From a checkpoint of a small transformer trained on Wikipedia.
Training: a variant of Muon for these matrices, 772M tokens.
Each number is 500 + 50 x the weight over the matrix's rms, rounded and kept within 0 to 999. Layers, rows and columns count from 0. Numbers have three digits each.

# layer 13 MLP down (transposed), 896x224, rms 0.131, rows 885-895, columns 112-167
556514451603528541417410571496557443566514460544386488552530527438451423539647482519473498501542503488535527514472466565491439499430461511476539628437486480456447542463
503505568613470492497457583543507502499518557510517511412599476473604480549449522522501553498543491540497518450589564509505482445485536571590527625488454506498530441535
454494478496507547454440438603477517577543493450544554486409585571504538455384410495482537597467438553481486537508441546525533544470501525487333448503553471482562528419
399541494528541557501604574500480548444470551525557509502532529467570539482587479441408528498499504440450455439544513514432535599420547499532420445486541557549458466543
522521486515541528529542462509457574487467527521504474512534508510500429566463553514481515539528459497434480450481501548478544511479478488521452479547516545495425518551
429524460434546607541550515554533436555521454510478504432451529521516498528481481444500477504530497540523541434515531425444472497555477530523503540479458512501535570434
435569475547459524498576462402458404518448467470462491432490558510513531466496544547485466606463486488525497580434525515441476503610471516587531559540496425450536449481
500424500415527510492478632483484371568625575397509529484480509450450487492501471499582479477471500531416513497489443475579583504550503493409479574529474433516504478518
476465542435431475532464580429433447501596486489552560624554456493500413552598473557495500442513576431543446494538427456533557449465463473485413493512454449500575558501
552509458451603502495561490447509582598450501534458493538611460609470501509380509439510445449566515386500343454576517504476519598507548610537589448386498538500448445503
480486534488502558520489570530471544451473479504526571557386556489591435534499516444498497504541502542458568513577529483460497560539532544531432520435521427550504459478
# layer 13 MLP up, 896x224, rms 0.106, rows 886-895, columns 112-167
599474539483494478521519477631542507497529491393547434476491547476478482580543499560433512462500554531566362440563524491501432502509463498512381472529466530500524482512
465562512414416468555473414499531422513510614486474400598372509519501520481523463531502601497517426502470457511453452528566497516556584580490517411565517555492545504509
508492396575488420529433637487543496547507510508447535558526457583492508529468526557504596535439491596465506467462514477504457495541507427554555491599454551500583508498
526509493469569425599516455508588463524528457456532550518483508532558518475487466440572565531528492555511391492465506496554588465557446533439535477395460458512616430511
552548533467510508512550538540407477463551398583560486482461503553536473458432542478541533517539462482501434566500514536480580491461478429518583444551493569353469470564
558426456496454500597498559515474462542478471556461612529525453567497476547439504492460485589454464478481524508504459479529494424583432467440464518410569412570509492514
479471471573452480537584432479458621479428539480526462482472448490556544447570544514521495567522555523457479449509521560428495550403518525497482409500500564541554415460
464490504588543508517583411507519539535435505531507461386475549431442597465395551467468479540479422472494501458425509445458498504500516523501583455512563511510480447470
537554496553536491555480455577492383460448504484617471485481483457487481468496450470448458555485605510427564458601558510549482523542531496391443469661558562465519353494
538524569471521443464522436444388395514504568484489484627514558477404519489528455487484479497467408488456538424486532500533516464456466528529443540503453463486545572519